Weights of a small GPT-style language model, trained from scratch on English Wikipedia.
Architecture: rotary positions, biases on query, key and value, tied embeddings.
Each number is 200 + 30 x the weight over its row's rms, rounded and kept within 0 to 999. Layers, rows and columns count from 0. The size before them is the row's rms in percent of the matrix's.

# up: layer 2 MLP up, 512x128, rms 0.0593, rows 418-452, columns 0-63
# down: layer 2 MLP down (transposed), 512x128, rms 0.0575, rows 418-452, columns 0-63
# gate: layer 2 MLP gate, 512x128, rms 0.0677, rows 419-453, columns 0-63
up418,115,144,244,196,171,208,181,216,207,217,192,193,190,225,169,227,220,250,222,202,176,211,187,205,203,176,213,197,183,198,259,233,215,174,185,210,238,262,155,197,164,212,249,207,269,219,204,162,292,170,149,279,233,244,225,259,192,196,184,171,199,163,211,195,213
down418,115,219,216,216,207,197,223,245,180,230,239,202,226,304,178,214,167,210,193,222,224,224,207,174,197,193,213,218,185,228,168,202,194,207,211,188,220,224,217,221,184,245,190,272,207,176,178,209,212,200,110,243,218,277,217,207,217,252,251,172,178,213,191,146,198
gate419,080,190,177,201,209,246,300,252,150,176,222,247,215,168,245,192,154,214,204,210,168,185,167,184,246,243,149,207,213,212,203,188,218,233,177,195,189,171,253,190,217,209,210,199,161,198,239,268,183,217,204,181,183,199,184,159,254,191,191,235,235,154,164,220,239
up419,082,227,173,207,274,208,202,210,226,225,201,209,164,220,191,151,207,178,212,230,161,178,176,191,152,194,152,185,213,190,172,151,180,181,209,177,221,188,203,288,253,165,200,207,233,187,195,184,157,126,182,174,193,184,221,173,220,236,225,231,184,200,180,192,232
down419,081,226,227,224,161,192,193,225,160,172,240,168,183,225,187,198,228,294,169,206,191,233,176,136,165,192,172,177,204,187,214,157,184,202,228,152,164,191,175,173,191,189,204,245,176,217,203,199,215,159,178,194,151,225,184,164,206,221,177,206,203,249,206,200,268
gate420,106,226,192,164,136,198,149,205,231,210,235,196,190,211,184,239,232,251,247,205,201,221,168,211,158,116,253,177,188,165,242,240,220,223,181,171,236,172,169,256,176,211,203,196,157,182,195,217,192,180,205,143,226,235,220,219,173,240,206,246,242,177,208,212,242
up420,105,250,191,186,138,197,203,199,194,180,166,195,208,132,148,219,181,226,180,264,209,165,199,207,241,229,236,231,175,185,201,207,222,163,262,168,237,208,211,173,223,200,142,204,185,209,170,220,214,222,204,184,219,224,171,274,238,244,186,219,208,237,200,252,161
down420,112,173,237,229,257,193,221,221,179,191,202,138,219,199,173,159,204,172,148,199,177,214,196,263,195,241,196,193,235,254,208,195,215,159,186,189,196,202,122,184,227,213,245,226,237,197,174,206,212,228,184,189,225,202,210,196,207,249,234,181,171,207,174,170,220
gate421,105,216,180,172,208,211,141,181,217,227,222,237,230,213,184,199,198,190,164,198,174,150,233,170,271,221,150,167,236,157,214,226,203,226,202,195,128,193,188,225,191,232,198,235,205,131,246,217,206,207,211,245,177,182,187,180,154,151,168,222,207,198,233,190,244
up421,104,179,241,219,201,202,208,206,183,191,200,222,223,195,200,136,229,232,207,231,181,276,163,204,193,199,182,192,222,181,191,172,271,200,203,187,178,253,240,222,248,218,224,223,258,215,181,223,221,198,194,215,224,269,228,209,135,207,223,151,180,225,204,208,186
down421,104,251,245,211,238,206,172,217,199,173,218,243,181,240,171,207,158,166,146,227,232,225,151,163,178,179,191,196,193,197,171,190,158,159,148,155,205,223,246,212,209,197,248,184,211,214,223,228,230,204,215,158,216,282,221,191,213,175,185,161,212,215,205,207,179
gate422,080,254,196,169,183,196,218,247,216,168,207,176,201,249,178,236,214,211,201,97,197,175,242,191,182,155,227,188,171,218,250,165,187,249,173,218,196,217,203,180,233,223,211,179,174,203,251,187,232,174,207,205,184,147,204,212,261,182,179,215,153,190,219,216,178
up422,081,187,204,186,184,182,223,218,236,290,202,202,180,142,188,225,189,227,190,210,206,223,202,181,167,203,191,171,201,186,187,195,172,261,192,221,251,201,101,210,241,264,225,174,123,210,141,214,174,192,190,195,193,230,207,196,188,194,250,204,196,186,224,196,175
down422,082,263,185,193,212,205,212,241,200,163,240,205,204,154,196,219,241,166,207,261,214,240,201,172,270,236,206,208,222,195,168,215,165,218,164,239,186,251,188,222,251,234,202,177,174,217,163,209,178,228,207,178,228,176,255,182,230,250,172,207,184,156,226,186,200
gate423,094,223,197,143,240,210,175,201,211,199,195,201,208,177,201,196,211,192,238,195,172,239,121,229,272,162,195,194,147,225,182,222,126,171,193,202,190,225,204,204,162,222,166,256,210,186,168,171,208,202,216,239,202,187,167,168,213,161,227,249,209,169,229,171,213
up423,096,176,223,194,170,188,166,225,197,190,130,196,186,174,189,184,226,199,234,192,207,248,220,181,233,224,186,259,214,214,243,261,197,173,174,214,244,236,167,202,181,198,181,203,182,155,210,210,193,221,189,172,236,199,237,174,180,219,225,180,239,130,218,193,197
down423,101,165,214,190,200,203,184,250,166,178,209,176,224,155,195,165,181,209,188,252,228,139,196,197,212,224,191,225,188,191,123,209,201,148,198,250,171,209,213,251,213,195,142,211,188,184,206,206,172,183,208,181,226,137,238,256,232,194,219,238,185,231,204,206,122
gate424,092,221,237,203,176,232,200,208,163,203,184,220,195,165,168,207,177,313,135,204,250,241,208,248,158,218,204,215,224,193,209,170,165,211,195,204,243,187,184,175,204,176,171,249,253,166,235,255,229,199,240,225,211,181,206,162,276,150,217,203,228,186,183,229,192
up424,094,151,232,184,228,142,190,187,183,241,187,180,211,216,249,137,238,191,170,228,200,194,190,208,170,148,177,241,207,230,141,178,251,160,219,173,241,187,185,228,217,187,231,159,218,186,174,162,233,216,227,241,192,216,198,194,160,153,211,155,198,201,222,208,271
down424,092,192,189,167,182,223,197,227,223,197,179,193,208,210,159,204,195,198,224,199,190,183,198,142,203,193,202,227,217,203,168,194,243,180,230,175,241,224,129,169,187,225,203,183,185,201,279,121,117,225,189,159,166,205,207,179,192,179,221,186,215,180,207,256,241
gate425,100,101,181,189,204,215,161,187,205,166,172,228,201,178,174,224,308,220,211,218,165,207,188,186,237,219,226,181,196,169,200,177,167,200,168,200,166,274,220,199,162,213,189,195,187,223,285,193,245,192,219,229,213,160,196,217,167,190,227,183,236,216,199,199,215
up425,108,179,223,195,243,179,111,172,226,228,174,213,202,201,207,227,221,218,211,201,219,228,253,148,209,205,203,198,191,170,231,231,149,173,200,195,158,257,219,180,209,204,179,165,215,225,200,213,202,196,205,232,215,179,186,175,189,249,210,204,220,250,172,220,198
down425,106,251,223,209,218,215,204,171,197,191,173,140,226,217,212,220,227,227,208,209,161,188,172,261,198,207,211,187,172,189,184,197,212,171,176,175,175,203,212,212,187,197,199,155,211,186,114,206,264,228,139,150,231,188,196,182,203,155,169,218,193,205,198,175,184
gate426,099,182,162,156,173,161,182,200,219,220,124,186,220,158,202,150,185,170,168,236,199,205,163,205,224,210,167,223,193,198,192,165,219,185,204,168,229,155,180,212,252,222,168,186,183,175,179,180,228,131,270,203,192,201,216,195,241,212,203,201,216,227,311,266,198
up426,100,209,217,211,195,181,220,193,169,258,206,173,218,152,198,192,173,169,174,190,149,225,198,201,181,210,205,209,185,210,189,193,203,193,181,190,283,202,179,194,189,195,127,159,204,210,188,166,204,195,235,265,141,184,186,153,162,160,206,183,220,181,213,245,205
down426,098,202,224,299,127,175,192,169,197,195,206,177,154,208,191,188,205,215,271,158,193,241,209,188,174,197,240,228,213,195,212,225,169,198,188,233,200,201,213,172,186,179,181,185,151,182,232,192,170,200,195,201,170,211,246,242,212,206,165,152,189,235,167,189,125
gate427,110,230,187,201,104,214,193,231,224,229,160,209,226,130,203,190,202,153,189,213,211,191,185,189,226,240,202,213,180,191,155,190,253,181,227,229,171,208,212,202,198,222,221,219,230,211,197,179,225,196,251,186,221,157,211,263,251,242,195,217,229,180,230,242,201
up427,101,258,210,229,141,231,180,215,214,231,201,170,211,185,278,195,206,235,184,151,151,246,201,206,228,190,175,200,163,226,204,185,218,168,228,215,216,190,192,176,167,220,208,222,202,230,213,195,146,189,228,177,215,188,217,197,226,246,192,243,222,192,209,247,191
down427,101,206,189,286,225,194,208,166,173,161,224,180,138,271,173,198,236,205,209,164,197,196,234,191,168,236,224,209,218,224,231,211,152,156,198,200,191,204,199,188,222,229,268,190,226,186,238,259,210,199,174,142,199,238,204,166,188,215,185,136,187,211,173,188,149
gate428,072,245,246,223,157,193,243,205,219,188,171,144,194,153,215,208,224,166,174,185,238,176,203,228,203,197,191,244,171,226,149,189,235,181,183,252,188,201,176,264,208,178,181,274,130,207,236,153,167,184,230,148,156,199,194,220,117,204,184,216,231,235,203,181,210
up428,079,150,186,260,163,210,224,241,188,128,211,156,205,190,227,208,213,207,187,147,197,234,227,175,213,197,262,222,162,217,165,203,207,141,207,186,211,236,196,96,172,211,185,188,164,259,258,249,244,217,181,220,230,245,233,212,212,210,178,169,185,209,173,231,209
down428,082,236,176,306,167,185,197,196,234,145,231,154,203,206,195,224,205,161,179,176,175,233,183,163,177,194,209,223,184,208,223,183,209,206,185,271,192,186,202,181,186,187,235,211,166,207,249,238,196,189,198,178,232,183,214,227,179,211,180,188,222,247,151,233,219
gate429,082,230,195,200,234,172,207,223,240,224,180,204,238,181,183,184,170,214,176,216,168,196,195,185,258,238,153,225,193,154,187,182,192,193,182,234,193,167,188,207,194,168,227,258,175,196,142,194,178,164,239,180,195,190,198,174,253,209,227,229,242,137,215,235,198
up429,094,159,180,167,163,170,193,200,196,193,221,184,181,235,232,195,251,183,163,206,195,252,221,237,184,190,178,222,266,236,197,209,209,222,227,205,185,98,207,176,184,171,224,241,199,195,145,193,186,222,205,229,191,245,156,208,195,164,207,273,170,258,251,121,208
down429,093,207,110,126,191,183,218,247,182,158,191,189,193,201,193,201,144,231,199,258,220,237,132,219,230,193,216,217,195,216,218,177,212,222,149,273,204,184,207,207,191,180,189,250,144,175,225,207,228,139,242,212,205,166,190,238,277,148,212,176,185,148,203,198,200
gate430,078,200,189,170,185,227,153,215,230,196,238,167,190,257,197,156,195,223,259,254,184,172,170,192,157,142,221,147,202,236,210,205,210,251,177,191,130,261,255,172,203,158,201,259,205,173,140,173,218,194,191,227,213,191,190,132,201,161,240,167,240,223,239,187,227
up430,085,161,206,229,204,240,219,166,224,256,200,242,239,147,225,170,200,222,219,211,151,231,240,220,181,183,262,204,171,152,178,241,190,193,194,190,192,234,218,207,199,167,172,221,160,235,142,182,232,161,206,243,161,159,210,192,190,172,151,151,196,259,201,243,215
down430,083,162,234,145,215,238,188,200,218,202,169,198,199,204,171,227,184,213,173,212,222,156,197,248,149,222,203,175,146,193,180,169,181,184,219,181,201,168,225,241,237,259,228,213,204,135,240,155,190,190,167,228,250,211,186,199,135,174,272,159,203,163,191,224,135
gate431,094,184,180,173,208,145,246,217,201,209,162,212,245,197,221,201,189,200,183,212,198,182,228,221,179,184,217,251,199,211,216,176,194,192,197,175,221,164,202,175,188,210,161,184,165,206,206,164,191,253,235,208,178,144,169,220,186,213,231,182,190,241,225,242,260
up431,099,237,170,192,237,148,234,198,173,234,193,191,208,193,169,218,149,242,207,166,234,192,219,250,158,242,219,199,213,217,180,212,178,195,232,221,180,181,166,199,196,148,200,167,206,273,167,215,161,184,212,188,190,191,111,176,269,210,191,221,175,216,216,237,201
down431,099,181,175,215,165,199,138,201,185,196,184,248,218,205,142,215,222,189,273,186,195,163,169,167,226,191,190,217,179,213,162,191,184,213,177,220,208,240,224,192,232,206,257,172,210,192,227,196,191,245,189,215,154,178,196,147,191,164,136,197,212,174,205,159,136
gate432,088,149,201,171,183,212,179,203,178,188,228,253,196,187,187,231,220,196,161,202,199,196,196,193,254,226,225,191,214,161,239,212,275,232,157,244,190,194,140,218,241,211,200,228,149,206,230,200,264,167,182,295,185,170,179,233,190,222,142,184,189,190,245,210,262
up432,093,180,264,219,206,246,233,216,218,166,201,156,185,218,222,218,191,197,212,181,128,178,211,185,225,250,272,218,273,219,191,148,216,153,174,232,224,180,222,214,202,215,209,165,193,213,239,213,148,177,214,217,177,183,220,146,264,178,231,195,191,247,185,206,211
down432,096,204,204,170,140,204,221,205,151,227,194,209,204,231,237,143,141,215,199,170,216,127,203,154,209,174,224,158,212,206,224,221,249,183,178,264,180,201,264,175,224,179,163,193,196,190,207,192,172,233,244,147,207,195,262,235,227,169,166,192,186,173,204,265,156
gate433,104,198,233,192,214,182,227,209,219,173,186,252,203,173,278,191,184,194,206,193,183,194,215,218,177,202,205,198,178,241,202,188,247,142,223,163,228,208,178,173,204,187,144,181,203,194,164,150,153,208,203,224,213,217,201,190,240,225,216,211,282,216,259,189,238
up433,094,190,206,168,243,191,220,210,183,214,196,220,199,256,216,173,198,220,230,200,198,145,207,238,161,196,199,197,231,207,224,217,246,148,150,235,280,211,239,211,206,261,174,241,149,166,185,215,199,187,193,216,240,243,197,159,159,268,189,210,190,199,204,190,206
down433,100,182,204,201,249,178,139,204,164,153,221,243,186,234,219,200,193,184,135,157,167,191,215,227,158,238,268,215,228,247,187,223,235,164,232,173,216,200,202,179,132,223,174,235,247,180,189,178,180,213,179,220,225,198,200,147,186,216,156,162,206,202,203,220,226
gate434,099,173,146,157,128,246,221,236,220,185,233,271,189,157,159,207,150,199,232,196,198,202,190,203,214,190,165,228,167,249,153,207,249,210,221,246,222,198,225,148,197,150,192,228,174,205,221,253,221,214,223,162,222,189,177,221,253,187,207,198,198,169,228,157,239
up434,098,214,201,183,218,229,228,219,207,204,167,163,219,212,155,206,153,206,253,217,185,236,165,250,221,186,182,241,217,252,213,187,192,220,238,239,265,233,223,189,192,244,220,219,216,194,232,195,241,192,211,111,199,169,148,189,193,190,196,199,197,182,190,203,217
down434,094,203,265,231,218,211,205,159,198,168,191,233,150,231,136,257,219,231,210,186,199,174,168,251,215,206,230,233,188,241,187,204,174,189,203,212,156,231,205,201,221,233,207,218,216,158,246,188,178,241,116,247,159,179,182,185,195,222,193,209,186,206,192,199,171
gate435,102,227,191,140,210,174,227,206,192,180,209,247,160,153,157,166,224,208,185,180,228,185,189,190,212,159,179,168,189,210,155,238,191,237,222,209,176,196,224,140,183,234,162,175,157,219,186,216,201,177,268,208,204,178,203,221,119,242,241,163,192,239,226,226,205
up435,105,263,188,183,179,194,210,186,282,212,201,194,163,110,178,156,216,212,196,187,217,210,228,156,259,189,193,195,221,206,193,187,210,161,205,231,191,149,240,183,132,196,163,216,241,232,201,154,176,211,211,219,227,195,225,167,206,175,151,145,227,231,211,191,174
down435,105,181,164,252,200,173,230,175,178,190,201,231,263,222,215,180,176,262,191,146,202,240,173,178,187,194,186,197,185,198,178,195,196,193,217,188,240,217,211,145,201,191,202,210,167,230,257,204,192,200,221,262,210,234,170,185,167,153,136,225,232,149,158,131,236
gate436,102,192,185,171,226,186,204,213,241,190,199,180,173,211,148,255,194,202,226,237,206,226,215,283,127,200,203,178,186,204,251,172,160,181,230,163,258,153,206,222,175,181,194,205,192,168,135,208,170,185,210,224,200,157,169,212,192,233,180,163,208,198,213,132,189
up436,112,232,207,221,184,179,204,183,232,171,177,165,193,274,192,255,192,176,213,216,137,211,179,249,139,217,220,229,173,186,217,197,165,188,219,184,246,174,216,256,245,203,187,210,215,144,171,207,162,261,160,169,197,205,274,228,214,186,207,209,179,198,123,210,181
down436,108,179,208,203,277,206,213,173,228,164,182,168,280,233,187,236,202,165,163,222,238,210,208,235,210,223,137,236,190,161,216,190,214,163,189,223,260,201,203,201,263,230,233,234,186,226,179,154,210,174,194,196,194,206,233,187,224,244,202,178,189,208,183,209,184
gate437,122,228,163,117,180,200,161,180,229,163,263,172,194,187,181,197,180,195,203,143,180,170,241,188,189,228,225,176,178,160,177,236,201,229,148,173,201,232,210,222,224,210,223,222,153,162,195,196,201,162,254,224,232,191,204,204,185,169,195,232,212,161,243,177,195
up437,110,245,191,196,220,160,201,195,205,211,212,251,213,190,203,137,168,218,155,226,225,218,220,204,223,187,196,217,266,190,191,204,229,182,219,180,181,146,239,241,159,242,224,176,199,212,235,211,190,211,230,207,177,254,221,153,202,231,189,203,250,213,212,214,175
down437,109,219,189,106,166,156,187,163,187,183,270,180,218,166,225,180,182,243,176,163,193,228,177,210,224,175,172,193,175,192,204,199,189,179,183,180,178,219,221,199,180,214,211,147,152,190,186,161,223,245,220,218,164,219,222,226,192,225,196,187,164,240,242,198,225
gate438,079,259,144,198,186,171,202,195,252,224,214,189,183,204,203,240,173,187,213,231,208,154,167,212,226,173,169,207,148,192,182,197,195,143,174,232,214,178,227,169,189,186,239,287,181,211,189,216,210,157,195,206,215,217,252,221,232,201,171,186,101,231,205,219,180
up438,080,270,215,206,185,189,206,223,214,176,120,167,188,228,235,191,200,220,231,189,210,172,184,235,251,249,195,172,233,202,195,169,231,242,205,250,171,183,232,206,181,197,187,216,177,220,192,200,194,241,212,221,212,158,167,203,215,189,217,171,206,193,208,205,143
down438,080,208,162,168,189,245,236,214,239,149,212,187,189,228,196,150,140,141,173,217,188,215,212,179,210,214,213,205,208,198,210,203,226,239,205,211,171,217,138,165,179,204,153,217,173,264,178,201,195,238,227,185,154,176,232,182,239,203,207,213,196,209,198,238,197
gate439,087,242,157,188,238,248,181,176,159,230,202,214,184,189,231,212,185,209,147,203,200,194,120,174,197,197,218,203,176,138,99,175,219,179,188,170,215,193,220,210,220,224,204,191,177,176,237,200,201,157,215,231,199,222,197,201,167,182,188,217,181,219,212,223,242
up439,090,179,196,220,196,206,174,184,238,211,232,204,196,195,174,185,184,225,174,242,146,160,199,189,216,218,203,243,181,187,224,172,172,245,216,178,191,220,185,206,180,176,188,193,253,204,186,235,238,246,160,181,231,245,267,209,191,222,215,208,226,140,209,217,133
down439,093,180,160,179,268,196,189,226,189,191,230,178,205,222,172,221,173,158,228,228,179,180,191,180,236,181,193,154,194,209,212,173,187,182,259,180,200,237,180,163,197,184,210,176,225,187,173,183,236,210,200,144,278,181,200,192,205,202,229,202,221,207,210,169,216
gate440,081,218,206,217,220,180,193,230,197,178,196,206,216,188,162,147,160,161,142,224,214,219,204,215,169,198,254,197,164,147,211,176,152,179,187,224,188,188,221,217,176,163,180,186,258,182,218,211,261,215,180,195,182,172,172,192,201,186,212,199,233,244,211,241,212
up440,086,202,179,197,208,210,156,207,167,177,203,138,151,170,205,216,200,208,167,177,141,213,177,207,189,151,223,194,177,197,178,196,209,222,245,156,231,181,192,170,202,189,263,233,198,185,170,167,202,202,166,185,232,172,263,224,211,175,188,255,263,201,115,129,177
down440,085,193,182,164,187,189,155,218,191,205,234,184,236,169,143,225,177,210,178,217,191,184,218,265,212,200,223,242,199,223,209,194,136,231,262,159,152,211,216,216,184,201,246,172,136,201,218,172,196,222,168,165,198,189,185,201,213,149,190,208,211,161,187,221,144
gate441,104,214,185,180,232,220,212,175,176,203,282,237,223,197,153,173,155,179,176,214,189,246,220,290,254,239,205,186,198,180,208,171,221,247,228,177,173,203,226,194,206,194,166,190,228,181,233,247,185,174,195,138,195,208,230,246,204,160,174,212,170,215,212,269,213
up441,109,211,209,184,177,214,256,217,183,149,200,238,172,218,186,213,210,235,220,208,210,254,223,215,178,206,199,222,203,211,198,193,218,177,224,194,237,207,177,178,208,160,210,174,182,181,226,266,209,178,261,141,205,179,164,234,262,215,196,252,235,131,173,186,189
down441,111,173,216,222,222,196,224,223,192,174,188,191,176,261,160,247,160,208,183,195,214,207,191,200,223,206,191,196,171,229,201,180,160,163,226,142,200,164,194,278,228,188,197,176,197,202,232,224,211,244,166,233,198,244,163,217,231,203,184,240,206,205,240,192,213
gate442,100,227,175,208,240,182,158,191,210,159,195,173,180,220,187,197,203,215,192,235,235,183,205,239,221,203,153,199,136,192,214,150,207,192,158,173,204,181,158,179,178,212,216,283,244,145,219,136,193,193,212,199,217,226,172,188,196,242,195,210,194,193,256,178,214
up442,080,172,246,220,162,220,176,164,268,143,171,224,163,244,149,217,254,217,190,188,199,200,170,239,159,179,253,235,240,201,170,158,202,160,212,184,210,190,188,152,189,182,219,187,194,215,183,205,189,177,162,238,228,247,229,214,186,249,204,213,151,189,156,178,192
down442,086,190,183,196,194,198,165,217,211,180,217,188,220,245,179,213,173,201,107,230,233,204,186,208,247,176,186,252,186,233,185,189,193,162,231,197,202,219,246,184,223,177,218,242,178,225,219,191,229,227,158,156,202,239,161,183,223,229,187,190,173,192,183,185,177
gate443,114,178,144,177,171,184,170,198,190,143,234,139,226,224,200,189,184,226,186,218,159,150,196,226,199,218,243,224,168,121,194,174,160,159,132,181,196,166,233,209,184,127,197,211,211,197,201,235,249,168,203,215,171,172,209,229,189,202,215,258,258,211,194,180,218
up443,116,198,183,197,194,184,221,258,207,236,170,220,204,146,213,207,207,158,171,185,266,225,227,121,174,168,172,230,175,182,178,185,192,197,225,220,171,183,171,196,236,199,269,180,176,170,212,201,179,188,144,218,208,232,227,221,206,233,201,207,205,200,190,251,227
down443,111,219,193,173,170,209,226,196,210,196,217,196,192,233,209,165,208,211,123,251,199,223,207,204,165,217,226,206,219,218,223,182,239,188,202,154,263,216,109,230,204,248,202,206,187,209,194,229,163,205,240,205,255,196,198,233,146,221,210,224,211,151,255,197,208
gate444,057,209,177,191,155,158,166,205,176,185,190,175,204,158,200,192,179,174,128,228,200,251,228,196,264,142,128,215,191,170,222,196,193,207,205,167,234,218,208,237,208,163,226,230,202,244,128,207,196,108,184,177,202,173,131,197,223,215,217,235,250,196,229,184,208
up444,060,171,178,195,207,196,211,234,211,210,185,258,186,243,148,225,223,173,197,136,192,160,241,219,226,189,221,182,216,226,153,209,250,186,199,196,159,220,213,181,216,172,285,213,211,202,193,243,179,181,195,242,237,200,173,169,240,149,190,240,202,262,244,201,200
down444,058,190,181,157,145,221,223,183,227,240,203,190,198,186,153,188,213,92,184,205,229,187,221,234,196,234,223,184,214,257,204,205,200,184,188,198,188,211,201,177,178,168,248,250,166,206,177,231,175,173,202,199,229,223,144,178,224,136,184,251,176,250,209,189,239
gate445,116,152,122,159,217,212,187,193,224,162,207,209,150,209,185,216,216,210,161,146,183,190,188,203,153,179,207,255,206,207,191,146,164,205,178,161,193,191,173,205,224,180,275,182,195,197,207,213,239,176,142,191,171,187,214,221,198,197,186,230,212,166,217,191,232
up445,109,190,170,228,230,223,176,163,191,154,256,201,214,181,146,199,205,166,173,203,196,219,223,191,181,204,226,186,180,182,196,169,222,229,216,241,226,211,230,190,130,144,208,187,210,188,227,199,240,181,158,255,248,183,194,197,247,216,208,192,210,214,214,189,153
down445,105,192,214,225,194,213,179,179,186,171,183,219,205,232,201,206,212,215,189,222,156,183,200,206,119,153,251,178,183,190,242,103,211,183,251,197,228,168,224,226,225,157,190,226,189,188,274,140,224,201,234,239,184,161,184,203,221,216,215,227,210,186,213,208,170
gate446,066,203,204,190,203,186,201,218,191,212,227,171,246,169,164,209,226,173,237,214,228,198,205,207,182,198,192,212,203,136,163,167,232,235,148,226,197,206,195,241,135,253,217,208,203,134,186,187,253,168,140,218,194,187,192,243,92,196,185,149,225,224,227,213,181
up446,069,160,233,213,162,204,197,184,159,178,198,193,161,177,160,204,223,152,210,172,228,274,187,186,219,258,225,204,230,170,161,197,172,192,185,179,183,235,162,197,217,209,233,168,271,177,230,239,188,217,191,250,172,239,189,173,245,158,185,199,174,162,168,229,235
down446,073,222,133,217,140,175,187,187,205,234,166,202,158,193,176,219,137,198,220,235,169,262,197,244,207,206,184,204,253,249,236,209,188,184,203,220,217,229,189,210,193,168,261,182,242,176,225,221,234,221,169,159,214,143,221,207,137,192,144,182,218,169,176,208,223
gate447,084,195,188,222,203,214,221,212,213,194,233,203,186,263,198,251,180,208,205,226,161,200,181,107,249,269,222,185,199,227,147,220,215,205,196,199,150,184,209,203,212,208,227,216,189,192,216,146,172,248,195,228,184,223,286,255,180,195,232,175,184,240,235,180,181
up447,093,251,123,197,207,255,229,196,233,226,219,270,171,189,162,237,175,190,191,195,213,204,178,203,214,218,196,135,216,188,189,207,226,264,223,209,220,228,288,212,160,196,244,182,136,198,143,225,203,186,194,188,233,194,201,197,222,211,205,197,173,217,230,219,219
down447,094,188,217,202,168,228,214,235,310,215,183,208,199,198,203,122,181,215,211,209,231,218,157,131,207,177,190,215,226,250,202,169,231,167,227,207,211,209,209,214,186,187,210,209,256,175,201,243,186,200,182,180,191,193,229,214,201,213,185,167,169,218,232,219,156
gate448,103,206,261,186,179,229,179,254,179,175,182,182,222,198,207,193,212,238,182,152,175,188,198,204,229,170,172,219,186,222,151,160,231,173,167,227,199,263,211,184,236,290,180,253,179,199,215,229,180,215,181,192,219,221,193,198,218,127,183,207,245,205,158,252,220
up448,102,135,237,219,194,181,230,205,229,184,168,174,176,182,195,236,162,188,232,221,155,180,208,148,134,197,218,209,205,209,132,165,172,219,187,188,233,176,174,172,198,224,129,153,233,231,193,204,178,177,187,169,209,195,163,230,196,220,303,220,203,125,201,190,210
down448,102,163,198,133,192,207,208,205,174,176,192,168,179,169,170,192,231,220,198,251,191,202,182,210,215,198,184,200,228,229,186,240,167,192,245,226,221,181,220,221,190,205,220,221,208,214,144,168,229,160,212,167,167,193,179,276,194,234,254,199,190,210,223,221,259
gate449,098,197,175,197,162,140,184,200,220,235,189,192,196,200,180,244,150,228,203,180,168,221,207,166,236,167,155,169,214,217,188,238,198,200,180,133,194,175,182,233,190,293,195,203,187,180,239,216,133,247,206,186,209,222,214,242,228,166,161,202,158,184,193,234,249
up449,104,267,165,196,163,220,199,192,224,185,199,194,193,189,206,242,230,172,249,198,171,207,210,137,230,191,179,174,237,274,171,212,213,201,191,168,199,182,183,160,209,241,198,201,162,209,257,212,140,206,222,176,222,194,161,205,216,209,173,156,222,186,188,121,202
down449,100,194,194,170,232,206,212,219,204,193,172,215,173,206,200,207,193,198,188,199,236,218,242,205,230,204,155,229,215,204,145,218,212,218,186,205,209,143,243,207,226,248,188,252,231,209,185,204,197,165,210,213,147,131,225,244,136,213,208,190,206,182,248,142,221
gate450,102,187,183,183,222,155,250,224,232,181,205,217,205,113,199,198,194,179,142,191,204,206,192,231,141,184,158,208,140,196,221,182,151,184,116,150,161,178,155,237,216,216,220,241,174,195,157,216,211,183,168,232,183,217,187,225,221,190,187,282,182,207,180,242,187
up450,092,169,192,184,163,187,168,143,153,191,214,214,203,195,159,171,223,230,193,130,191,184,204,208,210,225,173,203,219,145,186,193,193,238,158,167,241,205,228,206,234,194,176,153,194,160,251,203,241,162,160,193,203,222,163,237,208,206,162,221,163,167,164,217,150
down450,098,203,148,193,203,136,279,259,194,169,216,222,158,201,160,182,183,224,151,219,219,237,256,168,195,219,184,230,198,220,221,198,197,235,231,170,199,196,173,209,193,217,199,209,150,227,203,189,202,162,223,185,182,215,230,239,226,194,190,178,219,193,154,250,250
gate451,140,204,199,188,157,200,207,238,213,164,186,225,180,204,190,190,241,183,128,244,245,174,163,221,161,224,221,210,187,84,167,133,178,202,153,175,129,191,195,186,192,178,240,224,244,203,197,194,197,204,196,237,178,232,212,254,206,184,224,174,164,211,260,224,198
up451,126,216,216,214,216,194,195,209,214,199,174,163,210,228,256,185,202,233,180,143,163,159,209,191,238,162,223,145,206,226,204,230,239,177,204,168,173,199,209,240,205,293,179,221,147,183,179,216,165,191,224,204,207,213,205,170,217,193,206,204,207,240,174,166,182
down451,129,232,225,222,195,198,234,272,235,188,191,222,130,262,170,209,213,160,198,112,209,193,175,184,231,217,218,251,174,223,166,222,200,169,180,214,191,246,213,180,239,185,225,213,148,183,207,198,243,214,167,189,241,239,206,176,176,165,235,204,204,253,178,188,165
gate452,107,204,204,206,254,184,162,249,178,213,132,202,198,182,179,206,182,219,219,200,201,167,198,178,174,185,150,169,147,198,193,172,209,198,214,222,86,186,177,198,238,257,222,205,187,207,135,162,165,221,177,220,210,223,210,201,175,193,207,231,195,226,230,225,236
up452,097,156,209,179,185,240,204,237,169,208,230,198,199,226,241,190,221,184,187,215,194,189,232,199,186,179,226,243,211,166,254,159,171,191,193,182,194,237,192,169,190,164,187,173,230,220,217,183,156,151,166,254,138,160,181,158,204,235,197,208,215,190,243,144,200
down452,096,241,225,220,194,247,204,262,154,187,218,240,177,210,183,184,223,186,214,180,223,207,240,242,164,226,233,187,201,209,154,142,222,157,192,221,199,198,189,114,249,255,218,204,182,179,206,177,216,190,193,242,207,188,195,179,170,194,242,185,205,204,230,179,134
gate453,107,184,140,185,211,216,172,245,168,215,173,179,177,193,147,189,193,216,178,154,202,147,218,247,172,227,219,167,235,189,222,181,145,184,190,172,180,215,177,266,197,165,192,191,223,170,179,195,198,177,188,180,207,208,221,202,203,169,169,256,182,185,205,236,228